From a checkpoint of a small transformer trained on Wikipedia: 2 heads of 64 (1 for keys and values).
Each number is 128 + 24 x the weight over its row's rms, rounded and kept within 0 to 255. Layers, rows and columns count from 0. The size above them is the row's rms in percent of the matrix's.

# layer 13 attention output, 128x128, rms 0.191, rows 0-104, columns 0-63
size [ 90  90  94  82  92 105  99  99 104  91  98 119  98 102  96  95  96  83  85  85 115 100 104 126 110 125  96  83  96  94  94 124 111 113 101 104 111 100 110 106 107  89 101 112 103 101  97 110  89 106  97  79 104 103 110  87  81  92 104  83 117 108  86 108 101  87  92  92 108  89  97 103 101  99  83  97  97 102  93 103 112  87  94  91 110 108 112  95  79  96 126 102 105 100  90  97  95  92 137 105 100 107  86  93  93]
[[121 113 140 129 133 144 161 147 168 109 120 138 111 143 124 118  96 146 162  87 107 165 163 143 124 130  80 119  81 123 175 152 110 104 133 139 108 146 156 138 165 154 115 119 157 135 186 130 163  99 102 143 109 143 161 150 120 120 131 130 138 134 114 103]
 [156  90  88 109 150  97 147 178 149 135 145 133 105 128 154 122  99 125  99 109 114 170 135 123 106 107 103 145 125 131 113  85 147 142  90 126 121  36 108 125 111 135 135 136 149 132 100 113 131 120 135 145 121 111 139 108  80 142 100 114 148  64 138 128]
 [ 98 145 148  91 126 121 131 118 102 128 126 128 118 157 146 129 127 136 111 166 173 150 128  80 159 150 131 126 163 110 108 100 112 129 144  77 148 172 102 153  89 112 137 132 125 126 166 117 106 119 201 108 179 177 121 117 118 127 147 173 146 122 138 128]
 [131 113 136 132 132 136 106 120 109  92 141 125 144 156  76 161 125 116 134 138 122 110 171 144 138 162 175 117 122 128  86 154 158 136 114  73 120 128 149  97 140 138  98 125 164 105 172 166 135 155 155  94 147 117 147 132 157 157 153 125 118 154 157 118]
 [164 111 106 184 135 160 154  85 163 192 134 138 125  83 138 136 102 132 140  76 147 102 117 130 126 133 118 143 122 109 132 115 136 136 163 125 142 157 129 102 151 111  90 107 125 128 123 134 129  90  71  99 104 119 151 145 115  97 109 104  89 119 134 110]
 [110 171 126 117 126  97 150 158 117 128  99 164  97 105 127  97 110 164 131 117 112 111 132 114 135 155  86 145  96 167 148 119 128 153 146 119 140 148  81 129 127  87 147 149 109 126 112 147  68 147 119 115 146 108 120 146 155 135 108  96 120 131  73 118]
 [ 81 112 149 131 146 118 103 125 114 154 127 127 118  90 126 102 112 121 149 121  89  88 143 166 115 113 159 127 104 155 124 124 111 101 111 195 165 135 160 123 170 164 136 150 170 130 161 134 116 112 144 180 160 139 158  96 140 106 103 127 102 128 149 157]
 [111 128 170 114 122 147 124 124 112 153 102 153 134 114 126 101 174  99  93 148 112 121 101 156 156 127 166 121 132 118 120 129 132  80 114 177 119 103  99 101  94 115 124 135  86  97  83 128 132  80 101 131 133 126 163  97 103 127 124  98 160 134 148 142]
 [113 104 140 141 111 103 109 107 155  91  96 118 171 163 102 104 109 129  96 138  89 119 165 144 110 153 104 139 152 137 108 146  84  84  95 111 127 111 198 147 132 110 112 111 136 111 127 138  99 145 115 105 127 162 156 138 140 127  85 153 124 112 120 115]
 [110 104 136 153 132 103 147  77 164 123  86 157 135 142 126 133 150  99 109  99 144  86 178 137 127 139 134 157 148 157 124 182 126 112 104 124 133 160 145 141 124 121  81 110 151 145 166 134  93 132 126  77 104 139 135 130  87 144 144 119 130 113 116 131]
 [121 102 105 148 151  63 142 122 128 111 122 165 109 102 116 122 146 133 135 120  91 129 142 154 108 108 115 189 116 119 152 147 130 141 116 109 139 152  94 184 159 162 142 107 165 127 118 123 101 128 140 134 158 133 121 127 125 164 115 128  98 129 115 126]
 [195  99 150 142  83 141 164 105  83 151 131 166 105  81 147 126 142  91 105 126 174 139  92 147 152 133  98 117 126 119 159 132 161 156 101 150 146 138 124 156 142 179 129 114 139 148 129 117 170 116 136 146 137 128 135 119 123 165 139 127  98 164 172 135]
 [153 152 132 119 137 136 128 107  72 155 147 128 149 121 131 194 185 166 128 125 142 110 131 142 112 105  85 153 154  99 111 126  88 137 137 137 121 149  94 137 138 162 119 131 155 113 137 120 141 138 138 121 152 131 114 122  96 128 178  73 132 100 141 121]
 [144 144 128 155 103 170 126 110 166 141 157 152 127 157 158 145 129 145 175 122 103 119 122 136 100 103 106 117  78 125 122  71 135 160 119 126 163 149 156 119 126 161 113 162  78 134  97 131 114 149 167 114 132  90 158 157 169 108 156 120 163 103 117 143]
 [141 124 102 143 116 103 131 156 129 127 150 124 201 171 115 122 112 107 119 112 123 127 116 122 104 131 149 131 191 125 117 149 140 125 148 118 123  96 106 154 123 143  72 144 141 111 111 125 109 154 119 141 121 152  95 125 160 104 113 103  85 154 144 129]
 [ 93 139 108 127 130 118 151 136  96 133 144  94 112 120 146 130  65  88 155  86  98 123 142 125 140 106 127 131 129 138 130 137 117 141 164 130  97 138 144 106 177 107  99 111  79 164 139 100 105 109 151 151  98 142 162 177 164  97 144 152 111 115 118 103]
 [134 142 166 117 172 132 115 165 126 137 123 145 129 104 112 156 152 160 109 110 156 118 121 119 175  91  94 119 172 170 145 148 118 126 136 130 120 159 124 137 167 101 134 136 102 114 132 139 129 127 122 110 167 152  80 116 107 100  55  93 106 147 121 129]
 [131 148 109 153 165 111 148 145 140  90  82  99 172 142 159 114 139  86 103 140 116 146 144 103 152 141 147 118 153 128 103 164 122 120  91 130 126 144 117 144 135  86 121 127 169 147 170 167 145 113 150 153 107 173 133 140 159 106 133 103 117 114 113 133]
 [117  72 126 112 166 124 144 118 172 126 163 133 108 140  89 159 171 131 156 162 105 124 111 107 147 145 137 126 113 118 160 153 147 135 126 111  78 138 105 208 148  97 147 139 115 150 121 128 107 120 150 138 128  90 135 104 124 147 123 116 147 135 187 132]
 [ 94 110 150 124  94 128 113 103 119 123 129 145 142 137 122 118 124 165 146 123 160 161 122 139 172 154 159 146 128 124 124 122 117  92 128 154 133  93 113 136 128 182 118  83 130  88  91  96 142 102 140  88 133 146 127 110 112 156 175  76 130 134 129 131]
 [123  53 164 153 127 154 148 120 135 121  91 130  77 109  96 147 147 173 101 147 155 138 137 122 162 157 138 101 143 111 151 112 128 124 155 161 162 129 124 122 126 165 115  80 164 142 145 143 107 103 107 118 106 134 118 148 105 153 152 167 105 137 161 132]
 [110 105 133 133 135 126 153 163 140 121 149 103 129 120 116 158 108 137 123  85  75 126 167 114  65 168 103 141 112  90 142 119 169 147 146 146  78  95 127 102 128 110 128 128 166 133 119  94 129 145  92 182 116 128  96 137 135 189 125 163 165 140 134 142]
 [130 162 132 105 120 113 137 112 139  85 153 155 106  91 110 182 133 154 109 106 108  96 141 141  89  92  91 125 117 115 113 161 143 129 125 140 156  94 150  97  96 118 102 175 109 117 110 138 132 159 162 136 119 129 162 134 143 143 138 124 124 133 148 124]
 [142 141 117 122 101 192 151 138  81  90 112 105 130 110 140 112 151 160  83 112 131 126  93 158 137 149 111 151 192 114  86 136 137 135 126 125 126 147 117 185 113 144 114 109 149 118 158 154 166 103 112 130 116  98 126 123 159 125 122 151 144 131 129 108]
 [132 135 125  73 110 100  84 160 128 177 145 111 138 140 156 146 127 136 124 165 122 148 128  84 114 148 123 103 138 147 102 110 126 122 129 122 134 127  81 152 122 106 153 132 129 112 177 161 105 134 125 138 130 141 179 102 104 121 128 116 143  93  93 141]
 [107 160 141 141 120 144 126 128 129 122 175 127 144 138 111 156  95 128 107 101 140 137 124 116 102 127 127 152 123 117  95 128 122  91 113 140  69 136 137 138 146  85 149 128 140 107 157 116 118 155 100 137 133 116 126 105 129 113 175 103  82 132 181 126]
 [142 129  79 111 163 107  72 124 144 165 116 125 124 117 159 174 104 106 133 134 157 150  88 144 138 134 129 137 121  93 138 119 146 104  98 126 139 114 120  86 113 151 107 168 162 139 136 135 155 158 107 145 164 155 165 134 172 114 135  96 150 115 145 155]
 [156  79 125 118 113 143 109 128  97 118 159 119 121 141 154 111 125 164 140 115 149  97 110  94 110  64 113 105 106 109 128  94 183 135  98 116 121 121 157 136 114 121 131 160  87 133 109 133 128 114 102  94 110 159 128 109 139 131 109 129 100 112 148  99]
 [122 132 143 122  73 189 134 122 141 148 141 129 160 143 102  70 152 156 151 143 119 121 118 107 147 146 129 110 146 132 153 124  83 133 109 123 135 120 106 154 108  88 120 136 119 163 119 142 170 148 116 145 134  86 117  99 114  86 147 120 152 147 135 153]
 [ 92 116 165 110 124 150 109  92 115  82 136 146  89 126 144 155 115 109 123  64 146 100 205 159 168 124 103 137  94 108 121 130 112 114 109 175 123 144 142  94 120 126 119  62 127 102 118 154 116 121 123 113 113 119  82 125 173 127 107 123 101 154 128  95]
 [134  80 115 166 134 109 131 111 141 163 145 146 120 144  97 180 130 112 120  92 133 139 159 139  78 127 154 113 119 131 116 153 149 136 120 120 168 155 140 135 114 166 126 131 161 116 171  91 119 166 134  87 139 146 144 132 113 116 116 130 145 121 149 138]
 [153 126 131  97  87 138 128  84 140  95 102 130 158 137 125 153 157 134 199 134 135 132 136 110 133 161 137 152 114 103 130 116 108 149 150  69 138 174 117 126 139 120 119 124 117 103 130 118 141  90 134 122  80 132 120 124 113 115 172 106 135  94 171 132]
 [111 146 119  89 130 113 120  98 133 141  95 124  92 148 146 146 161 133 142 138 120 129 152 127 126 162 136 141  75 133 169 137 141 117 143  44 122 144 112  68 135  86 102 134 136  93 150 129 106 138  83 158 122 126 103 110 128 137 141  93 149 116 118 147]
 [132  98  82 126 108 150 108 151 126 138 112 103 122 154 117 111 132  74 159 122 152 117 123 136 120  91 139 127 120 152 106 141 133 144 101 165 106 142 133 149 121 135  99 104 202 149 103  98 124 109 126 116  81 136 140 100 129  97 150 142  78 179 157 126]
 [132 149 159 121 113 101 158 122 121 130 105 128 106 119 105 135 136 154 120 107 119 151 120 144 120 155 127 147  86 112 163  91 127 129  88 174  90 109 135 160 170 122 166 100 153 119  67 141 125 111 148  86 128 147 116 155 139 148 120 144 147 121 109 139]
 [105 111 148 120 127 133 108 126 107 101  88 108 176 104 125 202 106 106 129 109  98 134 151 128 135 122 152 140 124 110 136 137 102  97 135 138 120 107 186 124 126 137 143 110 125 119 136 107 110  74 144 119 118 125 102  99 156 119 119 117 121  96 109 124]
 [113 114 119 194 118  82 111 134 134 170  81 103 146 129 111 132 128 144 145 145 106 107 125 145 146 144  96 121 128 150 143 127 140  67 122  71 145 106 155 160 152  86 154 156 117 150 115  85 100 114 113 127 127 145 163 128 118 144 118 128 101 107 126 102]
 [123 132 117 125 143 137 146 133 104 128 153 137 127 148 116 150 130 171 102 140 137  97 140 146 136 119 152  90 135 155 130 106 114  92 104 141 121 117 126 132 115 186 106 140 137  97 116  94 137 132  78  56 141  90 120 106 124 135 135 102  98 118 170 107]
 [ 66 103 138 119 162  98  96 146 144 120 139 133 122 103 133 155 179 144 128  89 123 156 115 116  82 123 125 137 110 108 146 103  96 100 126 159 130 139 139 127 135  89 100 160 120 126  99  81 153 157 116 159 126  90 123  94 129 127 110 114 113 140 100 104]
 [158 125  93 151 133 128 146 171 148  83 142  97 126 124 115 166 126 106  86 108 142 106 123 134 132 135 101 123 120 108  66 126 158 138 163  83 123 145 134  89 133 105 176 159 128 149 164 141 116 151 142 122 136 137 110  84 140 122 116 131 164 154  80 143]
 [139 139 134 175 143 142 125 124 125 165 159 144 152 112  99 147 103  82 129 133 152  94 110 139 145 147 168 131 140 130 117 146 171 120 152 152  98 137 158 128 176  87 152 170 121  88 153 137  90 103 128  97 139 142  91 121 115 118 163 101 147 126  81 116]
 [119 111 153 120 109 130 126 127 127  95 137 154 161 118 146 115 130 171 134 100 136 101 137 142 149  95 115 127 103 145 122 100  83 158 106 143 138 186 117 111 111 118  94 144 128 146 127 150 124 167 127 129  92 105 136  99 136 105 166 134 167 118  76 130]
 [139 153 123 105 118 124 135 145 151 156 135 129 121  95 117  87 111 157 167  98 144 118 189 103 127 108 147 173 122 160  92 133 102 104 135 122 135 151 130 144 128 119 134  81 124 135 128 102 160 124 145 133  64 156 144  98 132 103 109 113 156 142 145 176]
 [100 121 116 125  97 119 150  98 160 144 103 176  96 126 112 124 168 154 141 151 163 148 141 131 147 150 140  84  88 133 174 147 131 140 117 134 125 117  76 120 108 144 114 144 153 125  96 115 116 120  73 125 126 116 108 143 146 135  99 106  99 187  72 117]
 [122 135 105 154 128 143  55 153 154 109 115  96 119 107 170 152 130 114 103 105 111 115 139 130 114 128 122 162 130 166 117 139 110 133 167 140 125 123 141 136 144  75 129 154  90 106 128 135 130 127 152 182  74 140 147 145 137  95 110 129 133 161 107 139]
 [102 116 144 119 114 142 133 152 138 103 117  99 179 121 164 105 145 125 101 127 133 100 134 146 112 103 128 120 158 128 146 109  99 121  94 141 140 105 125 132 145 141  93 122 125 123 137 117 131 127  91 159 113 112  71  77 126  86 129 101 172 133 127 113]
 [145 116 153 143 127 135 122 105 104  98 101 126 192 106 121 151 136 144 116 159 155 150 102 136 144 139 106 161 143 123  71 149  96  91 118 113 148 105 104 158 151 147 117 133 145 127 116 168 149 109 150 125 124 125 160 175 129 139 142 108 120 135  86 110]
 [131 151 158  92 131 103 124 133 120 110 155 155 143 139 123 157 146 175  96 120 145 163 152  92 114 101 103 155 138 118  98 133  96 100 106 103 103 128 130 123 116  95  98 105 115 128 105 152 178  78 150 113 116 138  94 157 140 118 156 151 157  88 124  91]
 [110 122 194 150 164 140 129 148 141 146 171 125 159  96  88 169 116  95 142 108  97 155 128 133 118 146 108 143 114 141 109 119 105  82 133 109 146 111 132  70 164 118 113 142 128 109 127 117 125 110 103 100  97 109 152 119 136 110 132 115 122 127 150 109]
 [113 160 128 124 140  91 141 132 126  98 161 114 142  93 124 155 121 119 137 131 158 150 127 137  83 136 132 145 143 106 106 116 118 149 135 162 137 148  79 167 169 101 157 150 137  84 111  76 155 154  96 138 161 129 178 123 147 141 111 150 100 159 145 117]
 [133 144 154 128 130 139 113 119 113 147  90 138  80  98 132 154 174 141 126 153 119 140 153 121 112 119  93 140  99 133 149 131 150 139 124 105 128 135 143  97 135 172 107 176 133 126 129 158 112 147 144 133 114 129 107 152 178 132 154  64  94  71 127  88]
 [109 109 128 162 129 113 155 151 132  69 160 117 126 151 180 118 137 146 170 163 116 125 135 159 117 130 146 155 147  70 143 112  89 109 135 102 130 100 117 118 128 162 131 143 132 114  80 101 159  91 101 114 157 111 123 125 134 116 108 111 120 130 130 117]
 [139 153 101 125 103 145 153 161  97 144 135 120 109 150 135  81 105 129 126 137 105 133  95 136 137  82 143 102 104 131 130 123 141 112 150 132 128 136 101 133 142 121 135  66  83 171  96  97 145 146  87 118 152  88  78 134 144 132 143 189 158 123 109 123]
 [132 161 116 193 146 137 161 115 136 124  82  97 103 132 134 112 133 133 135 141 131 115  82 142 131 159 135 121 167 135 170 103 167 146 109 136 100 111 164 114 122 153 151 110 155 162 132 131 102  75 123  99 127 127 123 136 108 106 119 151 113 136 115  91]
 [ 79  91 154 123  90 124  79 136 128 143 150 138 128 151 176 163 113 128 113 116 108 146 172 102 108 122 137 106 114 140 120 122  79 167 129 110 175 131 132  81  92 169 132 118 187 143 150 120 148 116  97 111 135 120 105 110 110 126 141 143 124 132 164 139]
 [188  98 170  81 127 111 138 128 134 122 130 111 148  73 114 177 115 132 113 124 136 154 121  90 134 191 120 125 107 146 136 118 113 154 147  69  95 130  96 179 150 103 152 114 159 137 133 146 145 155 170 136 113 113 122 152 150 179 146 122 132 125 126 113]
 [148 168 108  94 122 112 124 132 129 105 132  86 107 175 139 113 124 128 114 164 100 118  73 174 145 143 100 124 144 132  85 135 117 113 124 108 126 135 140 115 141 119 135 150 111 113 158 133 115 155 116 141 114 123 143 130 203  99 102 161 125 149 106 125]
 [123  72  89 141 163 175 118 125 118 119 134 148 128 155  96 121 134 105 117 131 149 138 131 141 105  89 148 108 117 121 142 157 117 102 139 162 153 143 145 141 132 127  95  87 129 165 136  61  88 138 142 112 124 134 164 160 165 105 105 155 145 114 117 113]
 [150 122 185 138 142 150 108 153 161 125 138 102 131  86 117 134 177 156 137 100 109  99 140 132 109 126 154 164 128 130 142 121 111 121 103 171 127 134 184 121 120 138  65 167 173 138  99 116 100  89 137 128 129 113 167 135  86 158 153 167 101 153 179 139]
 [128 126 150 162 155 137 133 104 142 104 118 131 169 134 117 187 133 147 114  93  89 141  99 118  72  98 163 135  97  84 107 127 148 159 114 135 139  92 129  93 128 177 118 161 142 121 146 135 115 113 124  93 102 152 114 114 128 145 116 117 105 144 131 124]
 [136  97  77 139 130 133  82 111 128 116 155 134 141  96 130 159 101 122 151 128 156 190 127  99 135 106 160 135 151  90 125 143 103 112 161 121 131 119 148 168 159  82 160 141 104 146 114 121 106 115 150 138  85 115 146 125 120  90 130 109 123  93 138 152]
 [115 134 101  93 157 130 140 160 113 134 113 122 131 120 114 128 114 100 149 146 149 107 119 150 192 106  88 120 136 131 108 121 131 169 104 143 129 126 112 139 166 147 116 124 152 162 157  86 118 136 119 203 166 134  86 108 149 131 122 109  94 167 175 134]
 [144 129 133  92 120 151 122 134 155 140 138 133  94 138 133 139 137 150  95 148 136 111 106 111  94  89 123 110 119 138 164 106 147 147 101 111 138  91 135 109  87 119 107 187 107 170 120 100 151 117 190 101 114 166 138 174 103 126 138 141 162 153 117  85]
 [147 127 121 134 142  84 123 139 112 135 138 125 122 130 144 141 118 153 122 116 134 146 106 116 135 139 136  84 141 138 154 126 163  99 113 108 114 115 158 200  82 137 109 223 136 161 116  98 112 125 112 109 119 118 151  94 122 145 155 119  71 139 147 107]
 [149 145 115 157 124  98 160 165 123 158 104 128 126 162 139 140 139 116 140 159 152  82 174 113 123 108 153  91 108 140 113 127 145 105  99  93 174 134 129 124 132 165 114 161  98 104 109 105  85 139 119  99 153 112 153 147 141 128 158 164 126 135 121 146]
 [128 125 109 104 149  94 141 149 134 135 126 163 133 104 128 135 116 125 152 142 184 132 132 115  88 137 131 139 151  97  97  84 165 122 114 106 115 115 158 146 109 129 153 162  98 150 119 145  84 155 157 121 134 108 124 153 145 180 139 120 176 133 149 109]
 [146 133  86  93 119 171 126  97  88 141 153 110 137 131 135 112 116 145 122 157 137 126  98 123 177 111 130  94 125 113 153 138 108 150  77  88  85 108  98 136 139 105 145  90 109 166 118 151 114  80 168 188 147 127 102 131 138  99 138 130 102 143 130 137]
 [141 186 122 137 162 140 117 179 148 116 137 148 100 122 136 115 148 139  95 113 114  84 130 144 152 116 112 138 105 158 139  96 112 111 143 111  80 159 128 107 144 113 143 132 148 109 142 127 103 159 130 117 137  90 108  91 149 155 131 108 135  99 113  90]
 [114 135 133 136 124 131 114 121 108 178 120 122 143 134 110 148 126 125 167  84 124 167 169 110 106 149 118 131  85 156 153 171 158 161 158 153 193 131 147 122 164 140 148 164  83 118 181 115  78 168 135 140 108 138 138 104 113 129 127 127 124 131 104 183]
 [121 100 146 166  82  99 121 117 113  81  59  95 130 121 100 160 142 157 110 146 121 130 148  80 150 159 144 120 129 118 130 136 126 140 141 128  99 120 156 156 178  88 162 135 127 108 113 121 152 158 117 111 108 100 139 150 153 150 103  94 141 104  77 100]
 [150 142  96 102 135 134 186 152 114 121 137 124 112 113 107 108 113 125 154 154 170 130  95 124 145 148 119 103 102 154 144 101 127 134 113 126 127 112 123 119 142 117 134 193 136 141 114 158 124 101 123 173 111 152 116 121 142 148 100 116 115 153 121 111]
 [106 153 157 124 100  97 142 132 129 137 104 149 119 139 148 105 146  89 130 136  94 102 150 141 128 110 143 115 171 143 124 125 115 113 122 126 110 155 139 113 105 149 111 104 155  89 156  49 130 207 128 109 155 134 129 115  99 128 143  90 150 103 127 193]
 [165 106  73 128 137 132 141 128 143 130 116 111 155 111 123  93 113 101 115 138 192 174 160 119 151  90 136 135 149 132 121 119 144 122 109  75 130 100 132 102 158 104 156 124 121 128 166 148 118 118 108 135  96 147 110 106 111 133 121 147 143 127 109 110]
 [147 142 102 161 105 184 139 119 125 127 134 110  84  98 108 116 207 139 128 127 108 176 104 117  92 112 122 133  91 132 134  54 137 146 119 154 109 161 132 150 145 124 124 136 154 150 115 166 136 165  94 117 124  86 156  93 155 125 146 149 145 120 123 129]
 [130 132 154 169 120 174 153 141  96  97  65 102 125 163 157 141  96 146 136 155 141 134 157 108 140 112 118 157 124 115 119 150  81 120 142  63 102 157 148 107 146 108 119 119 180  73 168 127 112 109 161 124 103 124 108 109 156 104 180  80 132 147 128 121]
 [106 126 139 108 143 124 152 130 127 138 118 101 129 108 107 135 138 140 127 150 129 151 136  95 130 124 131 142 105 120 154 172 110 145  72 164 158 148 108 146  93 143 112 141 124 112 126 162 124  96 141  94 128  98 106 129 131 168 172  91 121 146 147 179]
 [162 177 133  97 152 128 140 154 142 143  98 145 139 137  92 108 119 138 188 125 151 142 142 114 151 128 118 118 121 165 147 152 113  95 109 149 125 133 147 165 131  81 109 130  71 146 138 128 195 163 157 124 152 139 126 121 148 136 145 119  82 126  97 142]
 [116 134 128 146 127 146 123 101 145  97 138 138 142  80 180 157 138 148 160 108 108 139 157 118 131 110 111 130  83 116 142 113 113 140 119 148 120 120 165 121  83 183 123 154  91 131 149  92 164 130 117  95 112  79 128 135  84 146 149 106 117 141 200 141]
 [120 143  80 163  86 105 167  92 109 117 153  93 167 113 133  93 113 150 136 145 102 131 138 132 158 119 147 165 147 177 121 126 123 152 166 160 131 131 160 101 147 130 150 152 104 128 128 104 105 118 120 115 141 135 112 144  94  86 156 141 143  97 141 133]
 [ 95 134 175 101 154 123 140 104 107 147 121 166 133 104 136 111 131 122 133 161 145 134 148 106 121 142 107 166 108 138 134 133 101  60 119 160 117 113 114 134 169 124 158  67 134 115 124  56 119 162 117 143 148 163 106  84 129 139 150 100 131 154  71 134]
 [135 121 125 119 130 132 119 163 147 116 159 146 127  78 155 148 127  95 147 146 172 147 106 113 144 136 156 147 102 136 128  77 157 123 151 144 134 130 149 102 111 129 189 103 170 154 121 125  71  67 139 138  72 142 120 150 156 107 101 164 154 117 118 133]
 [118  88 121 105 109  85  96 135 135 156 179 128 107 115 148 141 139 155  96 147 127 137 143 109 115 114 143 130 142 154 142 129 102 123  91 128 146  98  97  83  98 149 170 104 159 156  85  62 134 130  71 114 153 108  78 147 119 144 120 112 138 133 123 123]
 [ 83 143 119 117 129 129 122 143 149 114 155 123 149 127 157 105  95  76 131 158  92 149 140  80 132 158 186 151 111 138 125 102 157 119 118 135 100  98 123 117 132  90 156 179 157  95 156  98 176 138 119 143 128 122 161 131 158 119 139 104 144 129 159 123]
 [ 81  90 118  93 141 113 113 119 136 117 231 139 189 122 119  96 148 137 152  72 125 131 119 147 141 153 131 121 121 114 101 123 123 141 124 159 136 134 133 149 165  78  91  92 134  94 103 111 150 117  71 132 117 122 113  71 129  94 103 122 117 132 141 139]
 [135 100 114 117 137 137 127  95 105 127 144 161 124 148 119 132 133 166 165 139 156 151 108  84 158  85  91 110 119 130 148 144  79 138 122 158 125 143  84 101 174 100 128 124 135  98 111 107 180 114 112  98 134 147 121 145 112 102 162  79 119 165 145 110]
 [118 116 149 149 142 118 107 141 148 156  90 127 119  92 150 117 149 121 141 147 117 118 153 117 113 155 118 141 120 118 134 108 199 162  75 130 123 124 144 132 152  80 116 130 127 134 147 146 130 140 147 160 129 111 152 115  79 119 144 126 137  85 167 130]
 [155 106 126 127 130 151 114  82 145 166 108 144 131 119 119  93 164 120 161  64 158 150 122 138  80  82 120 159 141 130 134 164 116 135 104 135  95 151 130 106 108  68 169  91 147 132 132 149 173 128 108 149 107 148 115 127 146 132 135 126 131  99  96 131]
 [128 160 121 144 108 127  81 179  91 143 132  77 119  68 157 157 120 113 146 108 119 116 122 152 139 110 152 124 123 168 141 143 119 122 114 129 159 146 160 165 107 182 132 125 117 141 161 103 139  97 148 162 161 118 162 136 125  91 120 129 119  90  91 137]
 [136  99 147 144  95 137  98 149 163 158 154 118 115 137  97 176 164 119 142 129 149 124 125 105 124 120 125 107 133 122  97 147 153  98 157 134  81  98 106 109 132 150 142 180 157 121 176 144 207 139 114 146 153 154 120 140 154  88 109 119 156 137 149 120]
 [157 145 120 106  95  90 144 139 127 108 120  93 177 128 161 136 130 154 145 148 130 102 150 150 159 149 102 114 143 142 123  32 141  86 130  59 134 122 141 141 137 122 125 142 148 181 108 102 124 125 106 136 149 118  96 121 149 140 163 143 134 125 116 117]
 [130 143  61 143 147 136 152  80 101 148 124 108 144 136 113 145 166 128 137 105 131 108 119 135 139 131 176 151 102 137 140  94 125 128 133 130 114  92  73 156  82 149 144 120 132 142 158 130 124 170 115 111 127 147 170 118  90 132  81 127 155 130 175 129]
 [117 139 117 135 104  78 134  93 132 166 138  84 123 134 166 132 146  87 136 122 148 116 144 140 137 143 111 160 113 143 100 153 185 152 107 142 113 116 142 124 142 159  80 108 136 129 166  93  82  94 117 138 118 183 131 170 152 141 137 125 141 141 158 111]
 [144 119 165 151 126 146 140 122 155 155 127 102 119 136 103 116 114 136 146 134 175  97 165 121 168 133 150 105 112 157  89 111 114 106 104 116 115 134 150 106 143 135  50 172 112 167 127  76 142 170 119 144 119 109 114 123 117 136 123 118 112 164 151 107]
 [144 132  99 149 170  98 130 139 144 166 156 127  65 116 137 128 115 121 125 132 133  96  67 112 104 134 172 106 137 114 150 109 112 114 128 105 154 161 138  70 113 143 123 137 146 142 127  86 188 109  78 124 143 116 120 122 116 102 165 145  89 149 157 136]
 [104 118 163 108 107 116  94 126 123 105 123 131 132 100 161 104 134  91 117 142 167 152 139 152 120 158 106 160 139  96 122 136 114 157 160 180 134 150 108 109 145 143 127 139 142  98 113 112 111 140 126 179 166 135  93 113 134 116 122  64 149 166 127 136]
 [175 102 114 152 117  69 166 133 115 138 145  66 118  92 112 151 121 115 140  91 100 120 128 180  90 147 133 120 128 143 130 138 121 103 115 110 136 112 137 125 114 172 121 139 154 133 141 123 109 148 101 155  95 126 104 153 139 136 144 134 132 123 145 146]
 [109  90 101 153 127  86 124 131 114  90 114  95 129 144 147  88 118 127 118 140 152 163 148 127 148 144 171 132 106 139 109 123 147 140 131 179 118 131 136 136 126  94 102 140 106  90  92 168 102 119  73  61  77 163  86 104 148  92 115 137 118 118 138 101]
 [152 129  79 149 112 125 125 136 156 155  98 110 114 110 130 102  85 158 172 120 140 199 107  78 139 131 127  95 104 117 142 102 138 167 122 119 114 111  83 138  94 105 123 168  90 171 105  83 146 132 173 124 117 118 169 151 134 106 113 137 122 119 163 129]
 [131 178  93 163 127 130 149 134  71 175 137 166 128 134 131 160  85 105 140 138 121 107 112 162 127 137 117 130 143 140 115 128 131 136 119  98 104 169 103 116 142 100 146 105 129 126 145 117 152 175  98 133 119  84 110 110 105 133 172 121 154 138  94 151]
 [132 142 134 122 158 132 148 161 137 146 104 140  88 156 125 133  81  88 118 165 177 146 129  84 141  86  93 131 141 161 128 133 136  94 145 128 185 147 148 100 116 111 131 133 113 116 160 135 170 137 121 125 170 138 124 120  95 166 140 128  78 164 144 157]
 [143 147 144 160 134  92 148 110 119 109 144 116 114 113 112 150 131 142 154  81 105  97 143 153  96 110 142 153 144 124 129 141 167 115 136 182 111 169 117 182 139 174 119 139 136 111 142 122 123  96 179 105 149 179 118 122 124 117 107  83 138 172 127 107]
 [107 131 115 116 154 139 153 138 135 149  73 178  82 124 157 137 150 120 126 168  95 170 143 126 133 139 146 112  97 122 136 126 157 156 152 157 136 139 105 150 122 103 119 164 122 136 154  70  84 115 105 116 123 142 110 136  85 121 147 131 136 164 172 143]
 [122 135 175 110 136 116 117 158 118 160 152 147 126 131 102 136 133 118 126 132 123 157 109 149  93 119 129  99 136  90 129 163 146  97 131 166 147 130 147 159 123 166 101 100 148 112 119 120 116 101 131 107 116  98 137  76 154 128 124 145 114 163 166 118]
 [111 108 100 133 146 105 115 101 160  85 147 117 104 100 105  82 154 114 135 117 128  89 149 133  92 122 155 135 124  99  96 182 128  83 129 109  97 137 163 159 121  95 120 122  84 121 115 150 145 109 103 134 139 124 136 145 120  99  45 117 159 116 121 129]
 [141 114 183 110 115 130 154 122 131 118 150 132 167 130 136 109 121  87  96 122 107 150 156 160 143 141 149 113 163 125 147 137 131 127 118 133 142 108 124 166 108 127 115 102 130  97 119 123  57 167 111 129 144 137 157 156 111 124 120 156 139 122 116 170]]